From a checkpoint of a small transformer trained on Wikipedia.
Training: 216M tokens, 7055 steps.
Each number is 128 + 32 x the weight over its row's rms, rounded and kept within 0 to 255. Layers, rows and columns count from 0. Numbers have three digits each. The size before them is the row's rms in percent of the matrix's.

# down: layer 4 MLP down (transposed), 896x224, rms 0.0683, rows 57-169, columns 112-167
# up: layer 4 MLP up, 896x224, rms 0.141, rows 58-169, columns 112-167
down57 098:101060092086042153092107168095177115134068125130107078106161078137101241152101186177114090141145175147104134137143120101181130157136128117162117141128138097076157148151
up58 097:175139133093143106080096137130139116157171100116141199077133125051146097138133195139082182085096132106142121104131140155150151056213171165071091169147031095143151195122
down58 096:077134139140119127199120141128100098104152129104063154127109156115138193118156122094165081170132137100111168152140071113141088161106108147140078162127122163158097105112
up59 088:169112112120108152134171136225093250168137185091107108133063128140174147128144108120134145127198124134087123109122141173171109147086116082124078081123116151115164110088
down59 088:103120107112126129095140118086121149113154161136178112062153103083101134127114125144127106148085154127062179125182105057087142131092123139139140130158165127150125139145
up60 093:139138120115109202178155128099110100121145106077134156189102118116088122139144124097147140105086154141187198170168087209091130116064147089070146092128166169080122127039
down60 090:099119101064135088156141135130190112136090108115167173150095141128120117104069103138179095149090157179114153170086092167138091142132163073122155119124176136104111134121
up61 099:151120143086136152121158100110117113119137053166195144198088146140149138113157108153119155146099165086168156126158172082129142145129121104172083129177166236084153134118
down61 098:112147059134102089094117114152129123140143153110190122147093158183123106128124106131100130139108139171210070094126150183120141179143162140112201191156086080198168157171
up62 112:141100104148160110113162132129122089091137157109179117144103180120137100117144169082167133135133131110095190170119149119093198108187110153137112120127189096090129104139
down62 100:050157171137089087142166151080063147106098123133113095086100129101143142130120124100092130071122117081144103104143142131093123123114119127208163091103139113119112146149
up63 096:068082135174090125135115118124110177078108108111102172091136125197184117153121092076166089150106139127102137121134130105142092156178112173111162100128074166137137127102
down63 093:124094174066154174157151154164160131130156182172131100134114126144055119144124099155128119177171095136107147129172112155114155128131088066150098145156058101122199148134
up64 096:103157152102128131148121105160125103174104161077114155137127131134084130118200103173118101098197153139117107108168084143112164038120139123098135105053163101066143102090
down64 098:137165100150162119080200091118157102132178125115083151109149081130174124136099146071102127165132054161123105144133106080130143143077098127125135174121154160102110136147
up65 108:078138178166170098147154140117140086120172159078141169124167144171083146180098128120107135157086098149148126147133122150123120077171175162206073114196142096142106109145
down65 105:098107121157099133150116116157142139049115095144048173115124197139115114149092132094155186209137157080121084100102116127100132115097130089118128151039170077143136195196
up66 101:164145154173122116143137104124123218142091060180096143169167199156070105162129114087069141144107159119156128115110084096104086120158097084139084118095174128129147090124
down66 083:160090176154165055113077094083150184091087123213112101152121151146131088145153142150118156170147188117129124077113081148119089144095112147126101139175140174156097159143
up67 101:154087123160147112141132136093164128135153025119175103107109144075136119171142125135113138164084130141147183099137132154153073069094187108127135136109160092138140103117
down67 101:162130150128066127201075118147121111165136105133119090084100133077164075137093078149174127138115166101190144127164163123098137134163166147089178121120157168055129149130
up68 104:103128174122154096118141106159105092096128116090125124151112098139153152124139151185100130190146105117132143135077097141145122094122122189149141135140123112211074116154
down68 101:078092116120161159139092087072114155120134106124142157130181079078114144147151129144175151116162146124192131096138115100175128144096160113146073122180138124070125123164
up69 099:137149091039114113023154089184106165123149177178090115122072194112170148142160173125147100142128124117102100130118154126141154130115152111128125127109097089112145190169
down69 098:171179089114152067158155164084102141175147115148096121147189117162128035165130166117123054115063179169121091139143104105144137061118138109127146088078208113114123192121
up70 094:138114141050144164145116119100188128082113062180147145108085101110120086160084144130060128098095146142083128152097177177115145116158117104116158070095052119123156090171
down70 100:121148042155150131107200126104160152097052148122137138164124215147112130144100132138131122120115118103150099143117166168146124120125195142167123115158174091062119103144
up71 101:139133142081129116135121113125080109115162154145104167118099083141145103133147161112132160113110148119172081213088154114136115074124209130112112130168112115148114167108
down71 104:082093146153160135125105116110156118131134163109168126202109206066128117123069139115103129193127074125133123040177132135105105121071115145093104110116143082104175112147
up72 103:128201119127097144168151122122106122127155125126147104106129130175156187156127130121158117178137162089113189155141166164105159145068095132070139100140090170129109121157
down72 103:087070089117120129128099156142122145081104129112137146109154167100113130133139151145138123135092189129158147127094157124092132201131133148205106149168140191126123153147
up73 103:164115109158172069110154200164139150133145123090200143099112112143121135176085152092101110129132123163103188148065147170126178123151110127132152164124190096158134155135
down73 097:116132085173163097167109111070086206108136160132159140166166171146141127108101137131150120110142071154184132109148109107138078079135060107113143168144154101201098121155
up74 099:191133121091122113094125129097108132118157072133123091151195144093163096106099156112104140088093090109120117161169141154031120184157106119114095123170137110123142138117
down74 094:111118112108203144152125131158134105154147191152072159139110088039126135087141099152151132139111090162130089156149161147084119146142138130194092102079078132150128112110
up75 119:116108121105173145123127097174099215174114139117149137098116150161119156081204113125126157103174068131147169197193172096180085148161083105172106108094117124115096068118
down75 119:154136115121062145145106157129144108142151136045147123166089098132126154165113184139115112117103145145177144074140177113075119099149079129074114134100108098123140089154
up76 101:153138134155103096112144196134134141133134138193144109136141122146176130138134093088145143096162158110177108145113122130125149113070096127089084143154149156138087121159
down76 102:162149165118197122152140194076140107044131159145094076150112092068161113093105133145154141115082072176117131132155125135119153114150116137098078108192121178104164093132
up77 111:162118097141158150103059122114123109155089133108102158105078162138121206157102174161081077140067097140086111155095173158129128185098064112127139121137195152137118188108
down77 113:102102174192100135112113128094127150156110120075147125111133206139120187139118103111117109109168071110073148116128093118173095142111141146148154083076090145109125151128
up78 096:106119118174069083104127060173078089146185186119103150113175087115119130085148090125155179090171150120192109087108131132105219152100131178114156182115151117085122167188
down78 098:087130094170098125136096107167087137118159101125177133148130112116109075156142182162135104111152147154118160144090110134150070117159134133165147109107150143165174121096
up79 102:141134134169088123095110099086137105125124105127153168181169124147115135109108136106085136103112093163116111159145129142106143128132116147144145135109117160104133148100
down79 100:131117087112149150107146127177120111142143177225098142124105115119144103093117105123182145163198131145149121128148105128159139120155118104139088120117092095081124120148
up80 096:127076133102163144116140170124160141100134132101150117138127186124141168131123138114093172153114069132129153121100102097139076153155135140089053143127191083162160107128
down80 094:138113111073105152106096136099074053148127127119101119142120094170120142140114132221146122172109118188136115143168145098108101148127089165181158176134145122137145117150
up81 095:117101149081117139245102082110120181174163145102178198154096139097167104108134121078143180156087106132136152105113150143130144153175143102143123171121096170109121080070
down81 092:152131097160116116173163126129103100154083087110137158137121168145182133128136176093135155123108088111097131166102122148107135107160110136134085204142154107115162077177
up82 087:130173090146126100097150050132107141123177207103091132159106126153156116165121188178136124079130074145207124124139108166096144096140164134071098108155144114180047094156
down82 094:107078088083157158105140133047137103104078136125148132103112189095130151073101115180147114116103141108065130143167119115152113165107140131166165147111094148108145138133
up83 096:085091163103055135088093114127156068169128148136089150106132096124094108139157167148164096086151171142156117123083156116133089139146137130162131132164084089123190159096
down83 101:163094146155134120132159132111149150075137103104176115089135142178122165177139113067052189157133165135146097109096108112072163140155124142079069098130165113109133077143
up84 097:081122148136105085063103146109135163141177145107161097086076139150173135161093159182081104173083145140114111141101073106123116136156183216133161070157143127154140092138
down84 096:125168129203122143122108113177112168148089132081126148180086145096085108176122155174116062129134160133077147131121138085083177083106127132169156177100093115129134112048
up85 097:139071093084125125140123160118135125156133119153089154135115129105095190129155173129139156115090077125082141174088178182190147182130138142091112154139161132133101117101
down85 109:128116123117100117129068137114127115147165103120134159106094154108125194152097191121174126130071093250074178120118148144137100152120133128169136162132159161040147133144
up86 105:195114125130112183140174161081176132153111149103108089098012141136120147171109120170105154181174130123119069104102113126165069158157119155161168164120129126158117140099
down86 106:173211138123125159121180132147117115120101148130100097133136149136153158139131098074132152119108161136140160125132100129194162115134076167115144122108068115098183156123
up87 104:189075153106101122133117130076146145094114131143077105202160035123137120125107126140128109119153122104141111124106140126136114095099208177181110168109120152124135093138
down87 103:102160097094098160145104111113142160147173139154105152140098119125131191125116153093111138179161074112052129093117086126163148146222163122147046159142118137118087097163
up88 102:145147125173141139145079088120122145185153141128116174114138132169120133053166137095182127142150105141164094120114114109122126170132164118112146096144146091075080218160
down88 108:072119114134146124132100141173170167159124107192102107140132150091151120152171198181134067137135135166132191134142136128175129178159139148127115121149100054104107109110
up89 090:124063136106131107116148115138112156111151219208166111126093137145188148144111149173118103169148128039121156107126172141137100147127145155114169206072096103114172084087
down89 091:121120133169091142186085160174160110172157157165164143151122196142135122088156105137123119131130167130140133100154119132043109118083168148122164068129112146115151107133
up90 099:138133129142111141096147130111110077182153177116155126169106103141187143148156124077118178147153145106178127093114131112102132071169099116085091146167209099110184187073
down90 096:137122126101143071079094117131161102079076111173177116114142137163154117170098160218145148117189175153139158136129105168207123145103151167121094157153160123123091112068
up91 098:134096164122176074122178142110092107135135130147108169101105114109161174170124184157081157108076126139150155198131158132172097149168097091159121127160145094083154080156
down91 108:157144109127051144120107115057161139173098062088153089106157172152160096128155160128114139158157074132088117140131101182140154199124107142131144109190106160106134111174
up92 108:133138174124091171080141115144163106190076117163121160159145139180120126145139155135120187116103119098096106122100123106080120134155136135113089157090148138059124161171
down92 095:181113165176138114085106119149187127163081145124099072163102121169113152112147148095091105098124135134102112137153097137055135097126101171114122121072145134168114134136
up93 104:157103133120119126147119163205127105092125089119135151143151097144181093151172178141115170058055137142119174184130144091111175109106131082099133090124130094131161083155
down93 100:101128145078155180125181157112133118102152118150113166169122109126161196119130086115168172179148153109099172096113064117088185150116114112109188149144153131145085161133
up94 099:175141139138124134174118127139179177154136085113141090180112106135198108106167086080154148153065124139124131138188147067065138073158148168139088094124144141142110121167
down94 100:150138132137110106113126125088142118083137138113104059067116158082128195100133145126121132107089131109141185099091091106141086154120153174140156131110158192159140142086
up95 096:122125098127120070150151149132119168143125135109154111141095136149108168159120120111189123143120134146110196120052083039157124123130109172102118160144116129137151180108
down95 098:152130075083067103133129157122144126100143098099039147072199173141153073129167127149118158105149117112137081119109143201144175093185140087153114107095134167091108078137
up96 096:148087135120151170137083056105113204152127137131074121107117135169097170120179124169122108126133140054111127129158133124145110114111132193123111130183120166089162130115
down96 100:169110149158187155161112141116135113110141120126111120106090098101181140071136111108155144092112084133171191126104040113126186106098108177087126159142143113183126120163
up97 099:145085142096177184077148167161101142105114119124090184155072114157106179130112093121141145118162129115145136161093116104093112186147114122155141188125163114093063152120
down97 103:089115120191145098171157136168171157097139116088094128089122113101154117188110132114103106133141087154105115149118149143188143161170111113144119119142144250136141117159
up98 089:204114157096145116111108144105105155108121100109170152132118214136145166131102141060160113142121134119169083048166126179104146105153074113155112101084129147166100105147
down98 085:111091166118116061109112163151111082132157136135164143174141119146111104096109126098084126180120146151087113108125091077170181132139117194117142180156150138147128123163
up99 104:145157160157123137180149087118136090092202129092124027123112133151136077104142068056122113118204131170145129156102121132079107062157163207175158162164088139154160081107
down99 105:113126103098108117145073116164106132143129133181107154100060116099123073148116102174124049158095137162087071120161099156150140213164117104070112144130124143084107136125
up100 101:115069128115094077180090049137142068148147096113112119185149126117185104111131174131110098118081116158155145105132122175129130115096105098100103160095148132148140131089
down100 100:126087145117155161134122119150153136098074086106157089137109141117127163169128123076147130127150120071108110124188116131091109155130148120147121156122147153089163149107
up101 110:113139133109126200152080087155111114158135117105085167118105103095081157160141128145108173136164109112119121176078093082124120125080126197167108114148154141123070117119
down101 110:115115126114173167137127120053145137204141092065125125146160114132156140085170118132112084111110157135117122144146134172133113162123072166100170158112137154176187140128
up102 092:121150122121146155076139138135130138114187174146128119103162075099116113152101115085134128132116215097095201106104171161117128129110104127085162111116091152095110166132
down102 100:095165147190095117135184147127087105094140181174140138151154137128098113152101074100061146149099121095089097102110104131118131163178203200057118101190124189134091193130
up103 107:099088101113138092123112091127083172167131169143163175156117134145133066161141134085157165114121094208103054126105137161121148147121081087141169186136165129140183142102
down103 107:109164106128129152149087135096070112107143174122119065105146150083123112130140141088144105103138182142082159121120127078177140132158113150112134065121132063119111130137
up104 102:106125148110137108159124135161107157150100129145137147129123127165153140112179118111155145129161185141136133163211134129133104160101103138124156122112152158121079093150
down104 107:186060161155106081121130144119111119128154136162137063131102131153127148161171016153118140099116122133167141121092130149080170141135147154123112150109137129133091067132
up105 106:150152119072121117133096073104131073100108103103150098150156104147109131150152145149091103123096145149142129198114174106123140072143147162229154089139179069107164141137
down105 110:129144109166124132231129179130116153118077182168093152145096106161132163073171158105132162114074137111068179175063175132156199157133143160134107086114122076096087077119
up106 102:194125130093070143134133091127139174161172103111106124161157121117168115107129101067161122165099147055092103129109092143153154161106175108169104168104157110110232182168
down106 099:083110140127138124120170153136174137128216162088117099139138146172083118038158126149129117061098143135123155076100211118123085099132150142122186150138178162146106122107
up107 093:140145132168103137163108165092094134153094101119143078091131089126120130095158063120156199171106138095143155121157083134132069086149118160107092134154130142130165165129
down107 095:150142092138185133189109141121125121076139119116078166169110156128128145116173121078097110096136107150073165160161072098122120198067177127168122157184184189166102156103
up108 111:091186161156156095125139186165150089154148150091125123109189161145135157141059153160126127167142110147062121130146150175178066180134176138129080098101109133115084078115
down108 114:183143092146079141156138140151106122131088149193118172101142124127096153100094100127164128168133069074090100084118103038135134116092111102103117100087143139136133075105
up109 098:068123178101146092192138155169139180101143180120085076144046107105107143187156113147077143128125077088151138130116134198109164064139201088118114131099110104141107161122
down109 101:117117144160108084155162147155132161115119116112166130094166180127133125165122085142081123124100115103172168112111149090141141199133184137137137118091074115155068178087
up110 106:187127104139194145120134180172138077091163103166118122124097084160124121142166113088076160188111175158125139131136089124121129105152109142117120120104170167050088122130
down110 103:126131135169121136150159121111169148147117163090152084099086081169128176118154092143117105104212115168097098129092079081098130127175102132114136131101096146159143093104
up111 099:140124128085086138153149143157137070092147106110091105143131041152114126082146126137084093118091086120143167196123171147138106154137175100160092156091075148104132161105
down111 098:123148089071128171101157086162139093131092125096160144184154067075142140120145171134128128123114104111100138196104131112131089085151118088150111067090139103122108133105
up112 099:105084129120155121155071166146131172133125099154150127126174107142148158169136098111138188081080128183105095133117151121126194125126071108137157155110126089142097075063
down112 103:141071121170102140192104164109124105100041111082115087132141141134122132138125160094147175110178117119117220145147124116150131112067153145174118169134102119104167075104
up113 098:161100102134177075142073150147050107171146148109108118093187179108088125090150112127099101105100132173125122126130131162111136100073099154118076111127186152134152086144
down113 092:144143125127130109087097085103191135099149103153144136143151085141138159165128157118131130172149124127090060151144132103206171106164186072126129158128146092153059098119
up114 106:126116137167084157147156149128133184083157166094088113153160126096153169109139071096118083104138151159158117114154099173121153155153089099141108175163170133125144101118
down114 096:134124148160142173122160131139109171169120120095101105162123089138116137143110078177128116117173172210166140111145130129111150117119113073130102117135098139095139129137
up115 098:149102151151164176188076119129159127152158107119078122177113105101138072145083106119162143124096159075200085127121112139156164163071104142107149125138129168142187126113
down115 106:067141172093102085148134154139191081106189064073091129091188148148131132094109108172107126119172144137097151171124118113116149154127115159141159110153131151056146110148
up116 097:113081108109069127132149128114200147104095158124110145170096165103076128128127128100150116105125136148108114168094154095155109132129117147122096088102121088139093182076
down116 103:120082119177145122125128164121011124108107110114140090144110142148112077132183173105202159160096148186120176159133159097086161150091181160104108096129114121195135061067
up117 102:145106146141150191140139179112089166152140086125117137146131101046136104104141157113101154162114123094148136123092113133173092131107142097119117120144082058074179096086
down117 114:143169091152148095144113189128128140114122096148114108148193145092191119142111151148088173151116117136149125156178103171176103156144174115112158151196123160124092114096
up118 096:136189129147069154144125152144170139103139114102179103107180133088155173126137035088124188145134142125121156091205087145130156125085109122127129133112171110193185088150
down118 097:123086105123091132093137095146154118117188108127092105081102131112116041169191165130134182121128196092169179137128169100106135128175089138165125149154130116125129154100
up119 116:087186184078129102105147123141115111154163147141141157172133205122136191169092170114104178122142062081131120145156140152197107138093112125153166102135138128108132118218
down119 111:130129187089154119170128145110136143182128171118178149150132127134155133120195124113175131157090102147207109205143149117097098114101100124101104121107087131146134108043
up120 092:145078121138125168130104114122144195212163117105141155166107099156124159150081149177105146095163126118147125157146137097094209109071122112135127200090144121090149116140
down120 095:091145107121154152108175133110184187108092150136169146128145157144060110128171148189113182131113134105129167137128080110137131145103164116127135134130162099082129060079
up121 104:092170108141129090082099143152192154124112191182111118118146117153130125143144161119092150127179114113142120122127163096176130158101153123104097105114142109133134130129
down121 097:197165158112124150202124111129113145169080065129113095145095148116136132102136118084158135145118148165143057179166130158179142082126096102169141142160135183060086139115
up122 101:105188136159124125065143098140140115123153139134082157099148182168114064114126156125124113123171096127142124135098106098121082074142148122093154128156100124134138102075
down122 098:124186127177104180109118094160106171190142150100183152141073097100072109175116065035155074131104113138131136131064097155171136138096091163112057129142081101111148131200
up123 097:165140092084143150130071159106100132146152104186102137068142124104137109136158107163093117124108109092149160154141129160141153157089118043113151125133078167125097146156
down123 102:076144116193101080134112108146111158149112211189161126146149152123143117140106086111115114111098143164138135108098153146095164169134108115116126071094189110112134107158
up124 097:114163127122069159075113091130127114093177174094128109161162098150119130079148097102091152117104040089093135192155135199121106146111136198142126125137161124134115101129
down124 098:107168099062102143094131161130107095125180135132162098148075143134139151121080166060079134080140177114123107128167076116144195151087128108108174105144116059068207141102
up125 096:102114158132108057233147135105092143142147152156152137150202090102126138088109144147116160130119130061166156121094099175202162111116113120139124154125092111112124136125
down125 104:133092079121099085065103091147107180110135144136119064127127075139126120144099102166127133124067124147135098103176140079186121082122153141131096132154173137056085130148
up126 100:123177125134093109086144147135154189137132155066152114122159149166109154101134095108157107100122072167115132081123109103086131106152181126137144157178145085115084176061
down126 105:068123139156155131179097146089123141186090145085117091155139188127120241125114176121128121131137102109113098132113135146100152103131085076113133153092138100164084121196
up127 101:164189093115180108170162140070131084118148163131134113109156101176106050204168167156137151156130123176122142154169091162123124118168129120132138144153109141096122123111
down127 107:088139114141102156081130140120113109041159128169129082118136090107138119113097105106129132126205093115087113121115124081149139195192081148104123125178155123100115070132
up128 095:041085155167103080155181102111091170142189160122135205104171081118136090119123074121146086129105118111096112109170139146092145108200172113150101132118118159144155099095
down128 090:162092136176112093152151179138094093125084137100115110192100086121116140131115168118158106163140177122086112096176171128114142080117045122089107171138121152134179170078
up129 102:135075126128157226100087079097137089141100151127167101168138109135101135193128134077149214169161150127127090119119200122082147165105120126108145108140183136078130137154
down129 104:086165134077139126153125087152137109205114142146151052154161090159144114105155125128112115108171126192159148132164103094180089098129149155140148100071143125196127115067
up130 092:060162108134162140117091174170149095123187113160090121160107163157115082103076142156187145103146128160110066093132110158063099130183126096097109127125152121125079140151
down130 101:112107110102090072118126097107110147120141142116149150144125107132131127108180140194108123134138137105151141152116161108140130126123174128108215123178065118080145076121
up131 103:182158097185100168095089100187122161136093149131168117137172112084097118139168185037121119138095132101110144128133107153106159132127127101149111085162132149127123079146
down131 105:150129122134111142103114096184176135105124153134146112162101111129104152120139094112160165148120177144142097111150099176123131116112130123090053122130127106095122136189
up132 099:136159148165148137113090097130143091106138140103129140182103136108121117100123135074112167144131083074116101106094127149141159135162182137130130155068119132129160116044
down132 095:164162165154114091094065087094144098131114123171077070151172112068083148127116135094161118203161157173036132114109195150119142139100171160100123146147153164130093092146
up133 098:177139129191114150114084124182128165188074107099124168111141103137125143179095152070084132150136117150139105067112146131148140120095139136101118128062131103090119084130
down133 101:095065124122170068097127159122141110083142121131169085154096155177116100127097124112186072138119090113117105149112161172109105101154108093082117116135112156120110172161
up134 094:236092133128110139138117107092125207099152178129119132133099187099109116169181108093072163133112143122147137142064122135128138158161101092155105083090074141109122142117
down134 095:160115119116142094123089115221138107164097087146123142131126143125144132100146158116173082129108105143112145167145096092113135193075095134166161121158165147112150125128
up135 092:128123130116172179191100143182165124114129118064140128125141139130170060105114117145094100107117093175119149056073174163130125127134078119163100169141113133122132120112
down135 094:130123113095151117111151128175131192156140157164102140129114107138109163162145177102162126183138136155122084155142034105135086161123177128058139049148097136141119166154
up136 110:138116131170183093102134153113120085136101180148081107138186129132147110169112106159131152067111115169088137125146108055132103119158148121181101108185144098107157091108
down136 113:199066125116112171118162111125090194161125168144103091141210182124127108138141090093164169115101091117094115101153160092107117148129102075097185162061089156117134121106
up137 102:120157130075165081166123130152143124077164119122195130146094095123078179104135156099083120099064140135134101127119150145119189129113150091159144133131169136155174075159
down137 102:118153082195076184185146119115145115154131144140108095087188133157147160097096116135203132142113075133116156155114086156105158161075126124139153215150182118068134145098
up138 093:095180165152136136127115168148126121126113102143131131111170142093119143179131215125161115144122095078125171093144117122154091123103115083077098144103146080199111141146
down138 099:145114059106139169076095165150127099176127079112164171127117133132071134115187107133101120112097087173164121158146183118086148113175158134154179115190110092102086117108
up139 104:140117138111083120180139094158114073108112152175130165120062115140152145162111167062163160042125191134134101117075156146092149194091129090142151126147094149147135199180
down139 101:127137075147135062135104119134161104132085107161135099152111143121104141138123141126176102168093093092181075169156118134154091103141079138119128053110148030167149121074
up140 096:127119129112067120134096164173042141078138109201160164091140092106125125083137141154129125126152091124130151140135117130146120119122112134127123124090111130105181085104
down140 091:159156103116167123137114107129096134133121151094123135112095043110132068113092130124164103138160111163100116172175073140122181094095138126117120131132141160140140129131
up141 098:124071068063154175110120111110137116086129060120130108162097145111134160103117129109184129139105139208163151192061089125126066088140155073196092134157147191100123068128
down141 096:152109103145120126148155142096093125123117161106158171109108122166153151081123199121124144068108166137126195117096116165176069197127105146148130098082104087133126119132
up142 099:109106141152170134191134115174121116130169147110137130111125125093161117164117156150104135132129050125127164151123116136091110070146125069126178129130145117056096103111
down142 109:141143065150131127083136189129111137087147134139183142121133080116135164155103156081158109124159128130172105081115073089110160144119091143102127151142137083142119120149
up143 098:161120135111114135095164111156150148124138092205093123170120060117074109158137118161111113159145114071129138163085096101147133126141117174205075111133151136147103114103
down143 093:177119147138110134096192107171163168118127163108117125087054090132090124113132138195082145143152127066103147133143084120172113114105080111175131129177186058120063146136
up144 095:068157150190111094090199173142136146109088178109137167165143157130153116121117116154122155148108143107169076151115122143153124126155177126064076134190111100190115105117
down144 096:101099148106200150127052114142147145158102127166101120171074070167100101122139140101120101115087155075130177124126115100103086117135137139159190154085131113105181147163
up145 100:169148113165140129123129099093168201181117136139094129131122136117146088133163159132110093145168084164084120100127157133079114090085093112136120072073148195089132085155
down145 101:147118215141158078130092170115121090084095093147097085122172104163162077094145102092104118110099108183086154124127133124167150109175116181115209152171102156135174149126
up146 097:169138139153117085116125145118158129126143162095132120122141183133096149157105086169107172157104142210153153125150071162177133090149076168089165107096158185118154090112
down146 100:126163139137147094137131172120144134178152128111150102149107150121165178081157151076131110141135098075150099102131168096133117138121126112103166150115131125149079133112
up147 097:147126141122159133094133050126088164168091193141160165090145112149080195119085120124090139107107129160147156185073098130139151138126084129102117144119135122144125073139
down147 096:061148053156125180090149121072158093062118110123137155142193166117080131119130160112184083137112136113071154100173060106109087143114148098162115130120155141102153159097
up148 102:100130124137150167153131119153107095116210108131160080130062069071152084153136114081176144137185138131118136083111148104102162124156070153113114131150114147173146132144
down148 101:161109152124106122111169106129146089153053133143131128140126142134154156131117140113099101159099060121148080191123089133098042146101145115121157106100126158158167165115
up149 096:093124230106138159076125113149071157170095150099098096165146136097130095134144171089149128126132172138126156041158079135174080163123099172123101161107139153107206175097
down149 091:111124125098096067102146125159144115151166174160208118126143089110144115112119110156081132118132119150084159189110142086112116222077178115125091151083171160118127139084
up150 095:196176165104109148187188094172190113135082124112175098132086162137188126122131172110074070103107133120130071099054108136146171126153120068129076160128094155084123124136
down150 104:099113151107124111116149192127172123187141111085138129099124146148107145140152141137159110120104140186125099115102099202145169151146162108107107146094121110139155057089
up151 098:109180150090110113107021101119096130135163092133122166163222113153119109138159075121121154056149144131151152117150128063157133124102065125167163120108146136130169110090
down151 094:144134162135107101137113102131142129099040083181161081178110115110127144168128137135115158104174183111147101126079154165091090140130189116181100202156146085113127133139
up152 109:130118155148109150116139118132166136078077115124143116160133095137110093123146081105118180142131141143108117174181156098189170141157114166178101105073118126087195117087
down152 104:114138152117071125123121045148097142100149115094114140146180127124147095208148125106144107177098080182123123147131092056129169165101125150113108135128140119104101119125
up153 095:098087120089098104125117107181092143178132208114103143111143200140116152049151154125117081111133080156103160102115114133251116155089097157140121059090100132146126064142
down153 095:100204102134085081124148150136116097115125169145143119100118097170138107120201190113154149119099130141127136182190136091087109065111133208113139133105070141176152123153
up154 104:112153112149145111114120147165102112152160174088151116112134127113119102154129169116134102163130146151099109137167124148114075153138125139145134092133150079084101051112
down154 105:164139154107089116134165148104140177180141036192145090136152132141154115086169128116125110155094146141121134080123115123137133138135128118158147114125073119104123113112
up155 101:111130131122137159125146131136124123149131052133145146160156119109130139106099154076103124099071103126068150134111147142152112145143092112126143119120150150060108092106
down155 109:087073119161209118063065196152130109127107121166154157134133156124156123136067130130139137140189108103155132115140146123152116136117087129102172122045127072089129166107
up156 109:139110132144179108162175167094122116169138156113092144131175148113127104110183143082163136136158113127053155179149105099130125088164129103161161107149163133105144092050
down156 107:108125153125096083132216182111070104114120154125099162144168048130130098160120133140171141100116127120085085148097161128092130158132132079237124133136156131131129098091
up157 094:162125152118118174096119124186163075123103137125161093166167176129169114140150129102154147192086105147220117192140064172114129148128140139158104133140178124098121140128
down157 093:112098171049123140170145062113108123152134127121117106154117122123136139098095189127095054059170150165177105189164156133107080134130099105105143097155122143141153121120
up158 096:086146124067153160153115148153148138126170120131096143132091138214103097115200128125108128134095193150121158134149107103152137143146112163151075135075096128152179100063
down158 098:178081105148132093143167132149099045158104114078101130106134148112058134115136125122120126161143139130121108123112072144145116190086176131090184107131097124085170128127
up159 104:169168066126149066122078125145174108133154088071134144057140067110133145093127152102106156210121134156113101200183128150038165106110191148178117129091152127128132071107
down159 107:120081183169105103109128134184113123110110190128184145115122101086155118120115136099144190096136087149128105138090086195146107196107095106168142147119041100123116090151
up160 097:138169099142139111124127158125115106176159116173145162101096191162134142144072175122128102126086124137037039164127211161129121154152142087086192150151192163076123115161
down160 104:130131135079158078118146119120182161174102059109138117181146094113112073147169163223104081109176128123071133132103105124145142155115151142143134143084130104049155110101
up161 100:099149161112119131148108088167150123148123096120099159190070125136088157129109172130137131151121224116142091139125168107139152154119145108095162131097143120116127140145
down161 099:121149140132103090177122160140071129103149109138189131189138101137133085113150165123153124135106102129197137125111114149086122148211091108109172164161102115124162098199
up162 105:167168095111173114173107147104169107123088166144130090162124096119109147166146128164128092111065109167145139115188182207110111094105097080136086137099015182111162087128
down162 104:097125092096144158138122143125130101102103127156142085168146114125143176082110120075153135088142088123089152169144158151099063082140188086192100146120122089184108097153
up163 100:135136126167090102066123133124097117103110093125077166139100119171134126167107165115155100167174161130133218110098106147143187132100130154095157121096117123138092149142
down163 100:117069143146114148151155077160130139120132102162127125132072120125112118095176115131129181070111102107092090130189120116173094096128167110154116128095117132143164157187
up164 098:144128132135105173206102074138196106128125097113130123138077078156105095178140063162121121102139156093195152048095135052190107135137102154119140158148100161139142130071
down164 101:080197122135120140116151127120138163111135145089108115109186116120099161145089072161121097115117070159134195102129126170135149164096082147143145117150114110121186127155
up165 101:102135069096079102102110148072152115145172065098088149153110177109135080132185110112124112109135139136134124149157135110116145083174146186101192110140155182123087143170
down165 101:059127170137154161147135089118109181081062114132126121163065106112159187117100209084179112133156107130152174078169121105195172129071099158097103118118148176138138109111
up166 093:109099097162136150115141119083078183134097093152091158142114104140174136115128134132058120091092100064186162131150117183162159153099058134187122134124102142179102162112
down166 085:130104101153158123140138145140146119108110116144155118136130155139108174099107153210118143150092137129136153130096174133151187160135049120171135112108133142097100116135
up167 111:068159119176157116146146130133225139092142117077114183146129122213113111148089112095104181146144108121092134085128134159107146142136146121131156096189180144146121154150
down167 117:142110148148114176095153121180107118128120105143132153065145069158121111111128105141077127085122170117147168158151099078138115094161114116133100134117195151125129100134
up168 109:234105123102112135119099132152144113159152043168159150094099126064150184124171179079102154106166103143116159121139137102161135120102095142097125122097154154124054147098
down168 108:136162149124138189175112114125183115099112106161091083109128107078094111110122044136145146085141164146055197174145172094073127100133165139154131067143170180132108145169
up169 113:136168116134186112128066175135092090163187086090145048161189143117123105092135150144136142145098128085102147138080133123157156148107163116080123197098122120137108175135
down169 116:146137156135144136116108170101125181078037091099076119106101154127129129149118099123093144170119157137057161106132136123142158172101115159104169102136103104074105099058